{
  "n_layer": 14,
  "d_model": 96,
  "n_head": 3,
  "n_kv_head": 3,
  "head_dim": 32,
  "d_mlp": 384,
  "vocab_size": 1024,
  "activation": "gelu",
  "norm": "layernorm",
  "norm_place": "pre",
  "norm_eps": 1e-05,
  "positions": "learned",
  "qk_norm": false,
  "attn_scale": 0.177,
  "bias": "none",
  "tie_embeddings": false,
  "parallel_block": false,
  "extras": ["capped logits"],
  "init": "normal",
  "init_std_qkv": 0.051,
  "init_std_o": 0.00966,
  "init_std_up": 0.051,
  "init_std_down": 0.00966,
  "optimizer": "soap_variant",
  "lr": 0.00601,
  "beta1": 0.95,
  "beta2": 0.95,
  "weight_decay": 0.065,
  "lr_head": 0.0102,
  "grad_clip": 2.0,
  "warmup_steps": 200,
  "schedule": "wsd",
  "decay_fraction": 0.345,
  "decay_shape": "linear",
  "final_lr_fraction": 0.0,
  "batch_tokens": 32768,
  "seq_len": 1024,
  "doc_mask": false,
  "train_tokens": 108600000,
  "steps": 3315,
  "dataset": "wikipedia_en"
}
Each number is 50 + 15 x the weight over the matrix's rms, rounded and kept within 0 to 99. Layers, rows and columns count from 0.

# layer 5 attention value, 96x96, rms 0.316, rows 11-31, columns 0-95
45 56 50 42 60 53 42 41 92 16 38 42 40 49 59 64 12 32 35 65 55 52 24 47 67 53 34 01 49 47 47 38 33 66 41 57 44 68 55 55 67 78 68 58 68 64 24 54 27 45 33 40 34 64 58 43 67 47 69 71 74 44 31 55 48 45 41 66 65 83 46 31 44 61 60 60 68 58 84 56 56 63 80 49 67 38 49 33 38 45 46 32 54 28 49 63
50 82 44 54 43 51 50 41 48 49 62 63 52 68 41 49 61 51 42 49 33 29 48 17 60 59 48 57 27 15 57 42 48 56 68 46 50 63 55 71 48 35 30 15 61 40 60 49 51 41 58 59 63 45 46 53 29 53 28 50 42 54 68 61 42 44 89 40 53 42 51 79 74 39 59 26 45 45 46 46 31 49 36 56 42 48 50 18 51 45 63 56 25 53 69 74
55 31 42 43 41 61 13 50 49 61 62 48 58 38 43 50 53 60 45 29 63 53 39 57 65 55 39 71 68 57 35 47 43 62 54 69 72 39 74 34 25 13 55 93 59 55 69 48 57 97 31 57 53 47 43 65 30 47 62 38 37 54 16 45 44 68 20 36 58 47 65 18 42 87 42 67 41 66 30 50 40 60 60 43 42 38 50 58 65 38 37 51 63 35 30 24
67 80 56 37 52 51 50 67 64 39 60 47 62 67 26 69 23 45 36 55 47 62 12 38 72 47 46 44 40 34 68 30 40 40 78 70 54 62 78 51 56 38 45 37 62 42 53 53 35 37 49 47 67 57 64 50 72 11 47 49 70 50 23 66 51 37 51 30 59 38 55 36 50 54 58 49 74 50 43 41 42 64 55 45 55 54 44 21 45 34 51 58 34 61 45 52
51 80 46 42 39 55 53 53 43 37 69 38 49 08 41 75 38 00 57 61 60 57 41 59 26 39 59 74 73 52 53 42 53 21 52 12 46 45 46 36 66 51 53 47 54 47 42 28 77 48 61 64 00 43 60 58 51 60 60 57 43 65 31 48 57 07 22 39 29 34 26 27 51 84 50 50 43 63 39 56 24 63 50 42 68 61 43 94 74 28 47 21 60 50 41 41
41 29 54 51 76 64 37 42 43 38 38 64 49 47 52 54 62 48 55 53 54 28 54 69 28 48 51 60 37 44 65 82 61 32 59 12 37 45 42 32 34 71 47 59 51 62 79 53 82 40 31 64 46 40 54 50 73 73 48 45 50 60 47 52 24 29 50 63 37 54 61 60 30 48 30 67 58 53 41 64 55 39 56 55 54 76 37 67 62 57 48 26 55 44 43 71
34 48 42 29 60 54 43 41 47 32 37 91 25 35 41 44 37 46 55 73 34 28 42 67 36 69 44 29 29 17 60 72 52 54 49 43 49 35 70 33 65 67 65 19 36 49 59 83 26 43 69 48 47 71 13 35 54 35 76 63 75 37 52 47 56 40 52 43 25 50 33 51 70 52 90 71 46 45 56 68 53 28 63 57 67 75 72 44 65 35 21 29 47 54 65 77
79 67 37 32 58 46 59 79 56 69 73 47 59 60 63 52 33 39 48 44 63 50 71 36 44 62 52 42 37 32 52 54 46 59 56 33 82 50 44 17 53 27 47 71 77 35 55 36 31 37 31 44 36 73 38 45 54 47 44 28 44 63 58 58 66 50 48 44 33 48 61 78 22 52 43 49 52 68 38 56 40 38 48 64 46 55 35 51 51 50 68 26 34 59 47 60
46 30 40 44 77 37 51 34 39 40 51 61 45 49 35 42 26 55 51 47 57 39 44 27 44 55 62 56 10 34 51 46 54 59 48 40 63 39 37 28 41 22 59 50 56 45 49 63 53 43 45 64 43 63 73 43 30 56 47 66 46 53 40 37 45 68 39 49 78 70 54 58 51 46 60 78 61 49 69 48 46 25 40 68 36 46 61 53 79 55 71 49 46 56 26 55
58 71 50 25 42 47 70 43 44 60 45 44 46 44 52 64 24 18 35 38 73 53 66 42 53 66 52 51 38 32 38 83 53 72 75 49 81 43 59 48 74 18 47 54 63 54 28 52 35 52 28 32 38 54 37 59 42 72 48 56 79 30 64 53 47 57 31 48 72 54 52 64 76 35 69 38 46 44 65 70 55 42 53 60 23 40 61 31 58 55 43 71 40 23 80 52
63 43 66 38 41 50 28 42 35 40 74 51 51 48 36 45 51 64 53 45 33 49 53 67 34 41 55 67 43 55 50 34 51 47 51 22 60 93 40 38 33 57 42 60 47 50 55 41 22 30 53 21 71 59 59 55 95 21 27 44 49 63 64 62 48 32 40 87 85 67 61 32 31 26 39 44 46 55 29 49 70 37 56 42 53 63 77 95 54 66 33 67 54 33 64 51
32 49 38 16 61 33 79 35 38 59 56 80 07 59 46 26 45 49 64 59 58 43 54 33 35 51 72 39 44 11 61 62 63 40 60 45 42 52 71 40 37 29 38 57 60 48 70 58 57 42 58 42 31 52 70 42 53 55 52 50 48 69 72 32 67 28 33 58 46 43 54 54 53 51 79 41 51 35 33 54 72 41 63 95 43 64 46 47 47 48 43 15 16 87 48 53
45 24 68 47 52 89 44 39 26 40 61 59 60 72 64 49 18 70 63 39 42 15 83 79 56 54 50 53 38 88 53 64 51 31 69 36 33 63 42 00 17 31 85 56 59 26 35 57 78 71 58 32 82 31 24 51 53 48 32 52 29 43 36 50 99 25 46 82 15 46 35 67 29 54 49 41 81 33 28 42 57 50 33 00 40 18 60 61 84 66 81 23 24 61 38 35
67 59 54 36 41 57 55 45 67 59 34 50 41 24 60 46 63 58 54 61 34 65 61 32 62 71 32 34 57 62 32 52 57 53 50 92 55 53 38 38 61 58 62 69 23 53 38 64 40 96 45 34 60 31 24 50 26 56 54 62 69 54 55 63 51 44 35 42 47 76 39 50 46 58 49 40 34 35 51 59 28 60 42 41 53 57 48 41 43 44 38 70 65 40 59 06
46 38 42 55 37 56 63 75 28 83 70 50 81 47 23 59 65 75 58 44 30 70 51 55 45 96 51 77 54 54 48 52 50 27 66 45 77 42 40 63 49 33 78 52 45 69 49 48 17 78 50 53 99 29 48 40 45 56 36 62 58 27 38 27 41 80 58 36 53 27 43 43 55 41 53 57 83 32 76 70 26 46 61 46 33 68 68 44 39 63 46 86 45 58 59 39
40 56 66 32 41 52 57 61 37 74 30 86 88 51 53 58 44 56 35 41 39 47 41 78 11 69 35 40 54 60 57 63 45 09 78 38 35 30 42 52 55 29 47 65 38 68 78 62 46 69 33 55 47 66 26 41 44 55 68 37 44 44 41 54 21 49 30 29 36 42 49 48 66 44 40 61 52 36 47 87 61 26 55 40 54 40 66 46 65 38 43 71 47 38 39 52
69 48 35 51 58 35 74 68 29 65 41 41 51 65 46 46 53 46 76 69 48 38 60 55 45 55 54 72 73 58 47 62 68 07 44 45 43 43 38 46 48 77 46 43 36 53 35 38 49 36 62 41 57 35 54 41 57 27 40 59 50 50 72 45 67 48 47 50 41 30 42 70 48 40 47 92 51 51 66 51 45 20 46 54 55 58 23 49 49 50 60 47 42 72 39 57
29 72 47 61 39 48 59 43 67 47 60 43 41 60 43 24 60 50 37 67 33 51 40 94 54 63 80 36 59 34 23 41 42 39 48 70 31 77 60 58 39 76 27 60 38 75 48 63 77 48 63 36 59 43 63 90 51 53 64 55 48 57 40 60 46 66 22 59 64 27 63 19 72 50 63 36 42 46 37 53 77 48 50 29 47 48 36 49 41 52 36 56 50 46 66 64
65 56 36 58 44 42 56 52 51 30 33 57 35 53 52 53 49 55 39 68 76 43 42 66 28 58 80 38 61 51 58 60 52 57 41 67 59 52 49 53 37 42 53 61 38 43 42 43 48 37 23 32 57 73 30 63 48 38 51 31 56 70 64 51 81 70 81 47 30 44 56 31 64 51 48 56 35 35 49 60 57 30 71 36 45 59 43 56 30 69 34 64 40 59 50 62
16 39 66 71 36 41 35 59 41 31 55 65 37 62 62 42 57 71 44 31 58 37 54 37 51 55 49 67 53 36 34 31 58 50 39 18 59 66 62 59 48 72 37 33 75 54 39 37 35 43 57 47 67 53 36 22 62 35 27 58 31 52 46 47 63 56 76 73 69 47 62 61 75 42 69 79 33 52 53 21 61 13 65 49 75 33 66 53 41 66 44 28 43 38 67 49
63 66 58 39 28 45 66 71 62 50 53 32 55 59 59 50 57 43 55 74 59 48 32 55 56 58 48 41 75 55 47 34 56 49 42 88 66 47 68 39 59 41 40 79 60 54 56 69 04 54 31 54 74 60 48 37 49 41 23 17 59 62 40 55 49 63 36 62 69 54 50 35 36 58 52 51 42 29 49 61 66 63 35 59 81 68 32 47 53 59 24 55 39 33 39 09
# layer 5 attention output (transposed), 96x96, rms 0.275, rows 11-31, columns 0-95
53 37 55 51 49 45 44 57 06 44 67 45 47 59 40 44 64 60 41 25 37 32 57 52 38 49 49 87 48 52 53 33 69 13 53 43 70 26 58 35 44 07 51 62 31 48 47 38 54 58 52 62 65 56 44 57 33 59 24 69 37 97 74 18 48 43 56 40 18 15 57 61 69 34 47 19 51 38 27 41 77 37 41 66 47 54 50 83 71 56 52 68 54 51 53 37
51 36 30 56 62 51 39 51 42 40 29 14 53 66 42 68 39 67 56 53 69 77 36 72 50 51 65 46 81 66 44 42 47 44 51 61 43 49 30 32 44 70 45 47 49 64 37 44 59 57 56 36 14 22 52 16 82 48 61 43 56 29 42 61 49 42 45 45 48 60 74 25 33 79 49 97 41 48 59 33 70 64 50 69 63 50 60 52 50 48 48 54 41 35 43 29
71 64 62 70 45 57 74 11 57 36 28 59 26 54 52 29 39 23 47 61 43 38 55 54 47 45 45 17 41 54 48 54 63 53 38 32 29 71 50 70 93 66 72 30 19 38 38 56 41 08 76 28 37 92 42 52 42 56 45 70 87 63 72 49 44 25 63 57 47 41 24 61 41 11 51 27 40 51 45 72 49 42 55 66 25 57 45 41 30 63 52 52 44 53 68 76
40 39 23 78 62 51 69 46 26 53 30 43 25 51 64 48 57 51 50 43 67 25 62 53 39 61 35 65 42 91 34 63 76 58 68 45 53 35 36 62 34 48 37 73 47 59 54 43 67 54 55 27 32 38 38 63 66 85 52 54 52 71 87 24 44 39 86 48 25 52 57 49 70 49 32 65 21 37 57 47 62 46 35 63 48 50 66 65 63 47 41 50 59 52 48 35
43 25 27 54 39 73 51 55 82 59 28 60 40 61 47 32 59 93 55 26 48 43 67 67 74 67 43 33 31 59 56 38 33 57 40 57 48 45 37 47 38 28 44 56 34 66 31 42 17 47 42 52 78 70 38 90 58 33 45 24 83 58 39 41 24 72 61 48 83 64 58 88 68 66 49 27 36 36 62 79 39 52 33 43 67 29 26 38 26 82 82 73 26 55 51 46
58 72 61 36 29 68 41 64 58 60 50 37 44 68 43 64 42 55 46 59 33 86 59 15 73 38 52 39 55 56 18 29 53 73 46 61 74 51 66 34 67 29 51 54 67 53 26 47 36 55 76 52 91 72 64 45 52 36 44 50 61 57 48 42 67 70 38 63 56 63 39 39 73 53 56 39 51 48 47 53 29 63 57 37 56 22 37 33 69 67 54 78 58 49 49 56
56 52 57 34 28 42 39 49 45 32 75 00 73 48 30 60 34 58 52 23 71 57 58 36 76 43 40 60 38 38 21 38 51 46 46 76 38 32 13 47 34 29 55 61 57 59 38 32 62 41 23 49 38 44 95 59 47 70 04 50 15 73 45 34 51 75 51 44 67 52 89 46 28 16 35 36 38 40 40 28 73 73 27 39 47 33 37 64 55 70 25 79 50 49 60 63
21 21 49 64 40 74 45 35 46 55 56 43 40 38 38 81 68 32 66 52 26 48 28 62 40 22 59 37 72 60 27 36 45 54 75 60 26 49 43 73 50 59 59 33 24 68 37 51 61 65 45 56 51 25 57 68 47 60 48 41 62 40 33 45 40 31 68 67 53 52 71 36 43 61 57 53 24 42 45 61 38 43 44 41 54 45 56 43 72 38 55 63 73 51 51 51
54 83 56 28 19 75 44 53 63 63 55 41 41 38 30 54 67 46 69 26 81 47 50 62 61 37 27 41 66 68 45 28 49 20 51 58 24 56 49 48 46 72 46 32 41 47 52 44 37 51 45 60 41 50 34 38 73 60 62 48 71 39 67 50 69 42 62 57 38 14 46 45 53 45 51 50 37 49 20 49 54 50 72 45 35 48 55 28 39 42 40 40 74 36 62 45
49 26 46 56 40 40 41 39 51 37 44 61 61 46 35 61 68 53 57 37 51 48 26 75 52 21 21 24 58 51 53 37 40 17 40 56 35 57 46 57 40 77 22 27 33 61 53 38 81 39 57 31 38 66 50 43 68 20 44 41 23 64 56 49 46 28 80 37 41 55 70 34 37 77 51 62 67 60 42 49 40 37 49 33 48 76 40 61 49 68 74 31 74 79 38 43
45 81 35 82 81 73 52 54 56 36 51 36 50 50 58 66 34 45 59 57 60 05 66 32 77 39 43 52 69 31 57 54 64 61 74 70 67 20 67 34 35 42 58 47 36 78 61 78 35 65 63 51 48 80 74 52 10 67 71 29 42 41 49 49 44 77 63 33 40 35 39 41 72 72 66 78 73 22 67 77 40 55 55 54 24 46 29 00 67 53 64 29 79 77 42 62
33 53 68 77 37 50 33 75 59 31 39 17 99 38 34 85 54 38 44 65 54 43 54 45 66 37 09 27 60 73 20 32 37 56 57 40 52 55 30 65 58 68 36 37 41 47 63 40 66 64 53 45 39 21 38 46 54 27 60 48 53 20 39 63 50 78 81 52 61 26 47 78 54 31 31 55 34 53 51 58 42 62 39 16 79 36 64 53 51 61 42 77 47 38 37 30
56 64 36 41 52 17 44 46 52 52 41 26 45 02 26 45 59 40 60 34 28 67 08 51 15 34 40 28 51 01 38 29 52 95 58 84 72 47 52 95 42 59 46 44 08 38 87 39 08 17 32 68 33 55 57 22 42 39 57 68 77 50 68 62 07 52 24 10 56 44 51 30 43 45 69 64 17 64 61 64 28 57 45 85 85 31 36 30 19 39 16 50 78 47 76 69
26 34 82 51 58 30 48 38 49 35 66 47 61 60 50 39 31 40 48 48 47 26 36 83 55 29 66 57 47 32 74 56 22 54 47 21 51 48 72 93 57 34 54 56 60 67 56 39 59 24 54 58 45 81 69 38 60 43 46 63 11 36 45 37 43 52 63 46 38 49 57 47 58 31 55 51 70 55 44 54 80 28 60 56 64 43 38 68 21 44 86 47 36 35 60 71
50 75 53 23 36 45 37 19 60 35 32 80 46 52 72 48 32 46 51 63 98 49 48 48 57 26 39 71 49 56 62 70 69 80 54 56 36 55 60 49 48 92 10 60 57 78 58 40 71 14 47 33 09 69 55 57 20 41 46 54 38 66 50 71 55 35 58 63 52 83 54 71 43 62 38 57 42 80 46 32 67 68 69 67 50 43 52 47 38 15 60 00 38 54 78 62
65 40 58 62 53 61 30 43 52 45 51 46 04 36 53 64 36 47 50 70 69 57 51 41 66 07 42 52 20 35 45 36 64 88 19 65 54 54 59 44 30 51 44 41 45 57 33 25 46 03 66 36 66 31 66 56 56 47 03 65 45 77 21 51 74 52 56 87 44 95 53 48 27 39 62 42 60 49 48 22 34 70 65 26 40 54 38 67 36 42 55 48 47 55 60 59
46 47 53 25 30 47 40 47 63 52 77 68 57 45 52 61 50 45 28 36 71 62 45 37 51 38 58 33 27 56 65 56 20 98 63 49 56 32 60 50 42 53 34 59 57 46 87 61 63 70 21 50 51 54 39 68 62 61 53 28 46 21 38 41 48 62 32 76 80 55 50 53 57 62 31 38 37 61 48 57 42 82 40 37 62 35 41 36 47 35 30 45 48 67 27 42
99 48 64 60 61 56 49 62 13 41 46 38 44 52 33 66 42 69 54 59 61 26 38 22 73 60 48 67 60 59 88 67 45 47 41 20 78 40 56 32 42 28 66 49 38 32 69 76 48 26 66 40 57 53 44 35 46 47 38 42 58 42 48 40 37 51 81 39 41 54 28 97 49 59 28 65 45 64 68 53 39 54 37 68 53 82 44 65 27 65 45 51 42 60 36 47
32 37 98 40 65 40 45 49 41 64 71 61 57 39 22 67 51 49 69 38 30 56 34 32 80 46 42 46 32 30 35 68 55 50 44 42 44 41 69 39 75 52 63 32 65 36 79 38 63 51 74 42 24 31 76 53 50 78 56 48 39 45 74 47 29 59 43 63 64 57 39 67 43 47 36 46 44 47 58 45 40 52 29 60 31 53 58 55 73 48 42 56 39 80 30 39
77 82 00 49 61 45 30 56 60 56 67 38 62 51 28 42 55 47 43 39 44 48 56 45 53 45 57 63 55 25 65 64 50 35 51 89 55 55 42 30 61 61 63 54 28 48 46 46 50 60 45 50 23 53 45 63 29 58 48 46 58 25 56 69 44 37 10 43 48 37 31 38 13 61 26 08 57 56 40 61 58 72 35 76 39 58 55 43 73 59 26 60 43 54 22 48
44 16 48 82 66 51 43 36 43 48 66 78 49 47 65 64 48 41 50 22 34 36 61 38 55 26 51 49 37 37 55 69 60 29 70 28 42 61 48 78 58 23 68 39 44 53 54 38 73 52 84 45 33 44 58 80 50 72 91 55 34 32 58 56 69 16 75 40 31 53 40 70 63 30 53 27 54 58 74 60 50 42 53 33 31 32 62 54 57 31 64 36 41 62 56 63
# layer 5 attention query, 96x96, rms 0.213, rows 32-47, columns 0-95
45 52 63 80 45 56 41 58 25 36 54 45 67 30 63 41 45 36 52 27 64 45 45 49 44 48 14 51 28 46 65 64 17 63 61 57 58 66 40 47 45 40 43 32 54 56 64 50 45 92 36 67 55 51 30 39 64 64 54 88 70 44 74 54 19 54 36 31 73 50 42 32 48 50 69 60 54 34 44 75 72 62 42 52 76 62 46 42 51 89 24 42 20 45 44 54
66 32 44 25 64 61 16 49 69 67 53 50 48 57 22 42 26 41 61 76 58 20 57 50 62 49 52 80 56 58 38 54 32 46 82 55 26 50 63 36 52 38 54 53 47 48 45 59 29 72 30 74 53 41 48 58 45 48 54 42 67 39 49 54 65 61 78 62 30 41 05 55 46 10 74 45 58 63 53 09 52 47 76 54 47 80 55 65 48 56 47 46 57 06 99 35
94 68 45 47 55 56 53 79 41 30 33 15 39 48 29 88 52 68 28 59 43 61 27 72 47 44 30 40 49 65 59 48 44 60 49 76 25 54 39 51 26 82 21 32 38 50 63 72 42 81 53 55 31 27 55 47 62 47 51 25 50 77 54 18 62 72 48 51 33 30 63 53 61 55 60 47 16 23 73 24 00 39 50 58 40 63 66 64 82 58 39 47 80 43 33 61
52 65 52 49 46 64 45 45 29 55 54 64 34 44 28 60 39 62 37 24 49 32 54 68 36 53 70 44 68 49 58 43 56 58 57 57 40 51 52 65 50 42 41 58 64 53 52 54 00 46 78 25 56 52 31 46 43 46 72 27 62 37 66 69 78 44 56 65 68 56 42 70 37 75 40 67 35 27 80 28 59 47 17 32 74 41 33 68 46 57 56 53 70 53 72 32
70 02 63 39 56 46 87 51 52 84 45 36 53 48 64 40 71 27 40 09 19 52 49 40 59 45 60 72 26 54 14 30 36 46 32 48 54 62 80 50 34 46 43 62 56 60 75 59 80 14 62 65 51 42 34 47 64 80 42 63 55 47 36 58 40 61 50 62 39 50 78 54 36 50 50 31 35 23 56 40 54 43 99 48 41 91 33 53 59 47 62 28 65 50 49 43
48 49 66 60 28 34 40 29 33 52 59 34 46 57 35 80 70 55 89 67 54 53 66 57 55 45 48 68 69 52 78 35 39 58 47 53 68 36 92 39 57 73 85 65 39 51 63 51 08 38 36 73 45 56 65 71 72 43 36 49 51 38 49 29 60 57 50 49 69 57 61 57 55 55 61 21 26 72 41 40 52 58 64 45 24 37 62 29 41 87 40 64 49 59 41 82
71 65 62 35 47 51 56 64 32 46 68 37 60 52 46 56 47 18 21 65 88 63 77 38 79 34 53 54 73 34 51 52 46 28 29 55 52 66 99 47 43 18 62 61 71 35 45 41 43 61 69 66 59 10 71 50 53 67 21 50 44 50 23 33 53 89 51 48 34 40 42 39 50 29 27 26 58 48 76 42 08 65 42 23 60 48 42 56 76 19 24 47 27 42 50 62
68 50 35 54 65 41 27 32 54 15 64 61 54 59 54 72 47 58 87 44 43 71 49 16 24 60 53 32 32 45 56 59 60 65 40 64 65 41 60 92 44 38 61 84 67 44 38 52 61 47 08 40 58 37 00 45 69 42 73 67 60 75 40 60 38 36 27 93 52 63 61 41 56 48 58 55 55 39 59 69 30 53 72 68 56 58 77 53 36 08 34 22 41 56 55 54
47 66 51 53 55 69 67 50 55 60 69 20 91 55 61 33 67 53 55 31 19 69 50 52 41 90 59 31 47 31 57 59 55 44 50 27 63 48 55 56 83 59 47 38 14 54 40 43 43 73 57 31 32 51 38 72 83 38 45 40 50 39 41 65 49 47 41 44 55 52 14 47 63 56 40 57 38 50 41 40 55 49 48 59 63 51 24 40 61 60 51 41 44 53 50 66
77 79 66 41 64 33 78 83 61 18 41 31 52 36 30 46 38 71 51 77 33 40 84 09 56 56 44 42 34 45 54 54 55 63 45 32 20 50 70 59 89 63 47 62 50 47 64 40 60 32 55 45 57 33 78 33 29 33 46 41 80 68 63 59 36 90 54 60 49 29 15 80 67 58 39 26 72 28 47 39 69 62 54 62 64 27 46 30 44 34 34 49 41 37 78 59
26 63 47 18 59 65 47 38 49 53 52 36 63 45 59 81 72 39 62 34 62 43 16 33 35 35 40 20 74 78 52 51 70 62 77 59 70 41 70 61 44 59 80 67 32 51 55 44 43 37 37 61 44 55 53 29 56 29 66 35 31 70 38 26 39 58 55 54 80 25 12 50 35 41 80 70 54 43 25 54 52 64 61 37 82 64 47 56 81 50 33 27 63 44 39 33
52 65 61 64 62 46 15 76 75 83 58 37 53 32 59 43 72 54 69 28 58 19 28 44 89 58 78 26 49 73 41 60 53 40 38 48 18 18 62 44 28 60 67 39 72 62 55 40 53 09 92 67 68 18 61 43 93 39 51 63 94 63 45 53 34 72 50 65 81 39 33 73 69 59 62 53 46 69 46 20 47 26 33 48 40 33 36 48 40 28 52 49 48 42 45 50
48 74 77 68 54 44 55 75 70 61 22 36 57 72 62 67 50 62 38 20 40 29 46 60 55 43 85 39 77 34 40 34 64 44 51 38 16 42 41 39 40 53 35 40 34 26 78 75 12 23 53 36 55 43 31 62 80 79 65 78 45 48 34 59 42 33 69 43 27 32 31 37 29 30 38 40 86 61 57 59 48 49 39 41 40 53 66 23 66 62 59 54 46 70 41 51
39 72 75 45 48 28 23 10 21 68 53 52 36 45 44 44 70 60 66 60 53 36 66 36 35 60 58 54 73 64 49 61 61 42 62 28 54 58 17 00 44 58 23 53 75 58 22 90 62 57 38 48 39 68 57 67 78 58 34 47 13 76 57 34 56 46 60 48 45 65 40 40 37 62 10 45 40 46 39 14 53 52 43 69 90 46 58 49 74 95 59 69 37 63 49 63
40 54 82 55 48 29 76 50 51 82 40 23 68 17 40 27 35 24 52 43 65 48 46 59 60 23 35 63 53 45 52 50 41 55 45 69 60 49 80 56 59 64 40 41 59 51 40 39 58 39 61 52 29 35 70 61 50 49 46 47 68 62 76 56 36 00 63 90 66 71 61 40 50 21 42 49 20 31 56 32 33 24 50 37 28 79 57 32 49 63 53 47 47 51 63 62
98 43 72 72 47 65 56 43 44 44 42 42 31 56 45 72 21 67 55 29 56 63 39 28 75 57 47 52 49 24 72 51 42 67 57 42 55 55 53 14 44 51 41 43 38 65 49 33 85 43 34 44 32 79 28 51 59 38 65 32 41 81 39 88 35 70 55 26 55 57 61 69 49 63 44 59 67 33 70 93 46 53 68 49 74 25 45 71 18 36 56 53 40 49 43 58
# layer 5 attention key, 96x96, rms 0.216, rows 32-46, columns 0-95
74 44 62 48 45 72 42 56 57 50 73 11 78 30 01 68 58 78 47 36 52 26 44 48 41 23 48 39 45 63 53 72 30 62 39 62 58 48 51 66 57 38 32 47 35 35 71 58 44 87 13 70 50 41 32 64 68 57 53 43 45 59 57 63 46 27 49 21 76 29 61 57 49 59 51 66 70 44 53 54 57 33 39 52 63 77 56 32 74 66 47 74 39 57 38 49
40 48 47 61 68 43 37 46 35 84 47 47 46 59 52 63 52 49 31 49 45 15 67 63 71 47 53 80 69 32 34 82 29 35 88 55 79 37 58 52 55 53 67 42 46 32 25 11 40 41 57 68 74 35 65 42 21 76 47 46 79 63 63 57 76 38 59 55 67 62 25 79 48 79 41 18 65 25 67 31 71 33 78 42 62 59 28 59 40 55 46 49 26 38 59 71
38 58 09 66 65 34 77 94 63 44 36 39 69 28 71 54 40 74 57 68 47 63 31 39 38 56 50 31 43 41 34 58 45 71 86 57 92 51 64 28 22 78 47 44 23 55 37 73 69 49 59 84 55 46 00 43 36 64 50 52 77 60 58 51 37 25 55 61 58 40 47 17 45 42 10 17 55 54 43 42 36 62 44 45 66 27 55 50 38 52 23 73 67 78 19 52
53 56 39 60 60 58 36 52 66 32 32 31 33 60 50 42 51 59 57 51 57 70 39 47 25 72 62 66 58 41 41 43 46 70 25 35 35 22 78 28 51 40 60 87 27 53 19 76 50 27 12 69 59 40 56 38 41 44 69 35 64 47 43 57 10 48 48 57 86 85 58 56 76 37 81 63 35 49 43 36 23 59 61 60 62 53 48 33 21 43 84 60 41 47 57 71
76 44 47 70 35 32 47 66 27 88 48 58 73 71 64 53 35 69 27 60 69 46 44 60 44 82 47 60 47 44 45 41 60 60 37 47 28 64 51 54 66 37 51 84 73 45 41 58 62 63 29 74 53 68 40 64 84 41 32 53 45 46 61 74 74 49 98 29 28 47 18 39 50 55 48 39 43 47 46 46 25 57 50 50 55 29 35 71 59 29 45 31 42 63 61 52
48 73 72 66 70 39 60 48 48 80 73 46 37 64 61 69 44 61 76 46 35 52 48 58 23 59 79 37 36 42 48 50 99 39 34 57 26 56 46 38 72 65 55 66 36 43 57 39 57 39 37 40 26 62 40 74 60 65 64 84 59 23 43 58 37 64 70 59 49 30 53 61 58 77 41 68 38 50 33 69 34 48 73 33 46 71 15 29 61 74 57 54 46 34 42 52
68 63 56 37 62 25 28 46 48 45 80 48 35 18 40 65 26 90 32 41 40 45 52 51 56 64 62 37 24 60 16 28 54 75 61 61 84 70 23 16 43 56 45 38 34 52 42 58 70 60 49 55 84 57 50 69 46 65 49 41 17 82 43 57 61 64 71 65 21 11 29 39 55 37 45 55 64 47 50 48 51 69 56 59 45 71 48 90 16 44 61 63 63 72 50 54
21 41 18 46 68 40 59 45 60 53 72 70 44 37 65 22 64 51 80 44 46 47 46 67 53 81 41 22 11 54 56 47 42 50 37 36 66 54 55 88 41 40 48 26 52 67 11 44 62 58 49 73 69 40 37 41 64 65 54 64 59 65 54 57 58 18 29 32 78 49 42 30 37 14 65 57 46 30 46 76 63 52 48 38 48 40 76 79 28 26 58 18 65 58 42 55
61 43 39 65 47 44 62 60 42 47 51 39 47 46 56 53 80 45 23 71 93 29 50 55 40 60 43 40 83 43 17 61 20 24 63 68 41 44 34 55 32 44 91 26 36 43 19 73 29 38 59 32 29 51 45 46 40 31 42 32 35 46 36 37 39 49 57 37 52 17 47 36 68 18 57 44 84 81 48 76 36 66 65 63 83 68 52 59 54 41 53 25 66 38 48 58
43 78 42 49 89 29 31 64 43 28 50 72 44 41 47 47 44 67 45 21 45 59 62 27 82 31 65 67 44 64 28 34 45 70 34 41 75 43 26 54 67 66 41 66 83 40 54 65 67 49 99 47 28 43 31 41 04 44 44 55 50 54 54 43 60 64 35 21 83 30 31 51 31 86 62 50 33 47 58 74 69 73 79 45 20 55 53 32 46 49 45 33 22 47 37 47
26 50 60 56 42 35 83 49 71 63 05 40 69 50 49 58 77 10 44 41 38 27 56 37 21 51 56 39 54 68 45 36 48 66 46 51 96 61 67 56 42 51 56 32 55 59 46 63 33 57 27 23 49 36 77 30 38 44 59 65 80 51 35 66 73 44 56 42 55 55 35 23 31 68 67 45 56 77 49 52 68 38 51 39 56 61 26 34 45 62 35 57 82 43 75 93
75 32 28 47 41 63 26 53 62 65 30 49 57 73 52 51 24 51 47 63 54 22 83 21 49 44 56 44 52 82 35 19 43 15 47 26 68 37 52 31 74 66 39 53 78 51 73 41 32 32 60 72 17 56 18 32 36 48 46 40 56 77 51 23 41 55 43 34 39 51 32 63 31 49 75 17 41 72 41 67 61 37 44 27 46 84 65 39 26 62 47 76 32 47 62 59
67 47 94 39 33 60 18 55 49 27 66 51 57 94 47 45 57 52 58 45 40 61 17 75 45 71 72 69 46 00 61 49 41 29 42 49 44 56 67 25 29 54 93 73 60 47 37 71 41 54 72 74 33 39 33 43 55 42 67 50 64 53 68 51 29 61 71 58 35 25 27 38 18 32 72 43 59 23 80 63 32 53 52 48 80 62 50 43 42 50 48 56 52 48 37 58
47 68 63 34 38 19 57 44 37 27 60 48 54 51 67 37 42 58 45 65 93 48 44 44 26 56 25 90 47 42 50 76 51 81 34 56 46 34 68 60 49 80 52 73 55 79 50 60 72 54 29 27 27 25 52 20 33 44 60 26 40 68 55 50 42 42 28 55 26 78 23 46 75 47 22 35 92 51 27 30 55 37 61 29 38 50 32 47 81 70 88 76 83 53 41 69
63 38 52 55 29 25 75 63 50 52 47 63 51 68 50 72 46 57 69 60 26 62 31 44 44 13 61 56 42 72 32 35 27 66 49 46 32 77 55 38 79 33 91 32 61 53 65 06 23 35 45 65 41 64 67 37 38 64 60 34 41 81 55 20 34 36 86 24 52 51 54 53 41 68 24 43 60 63 69 58 22 61 76 76 00 47 53 59 48 47 61 36 59 68 76 68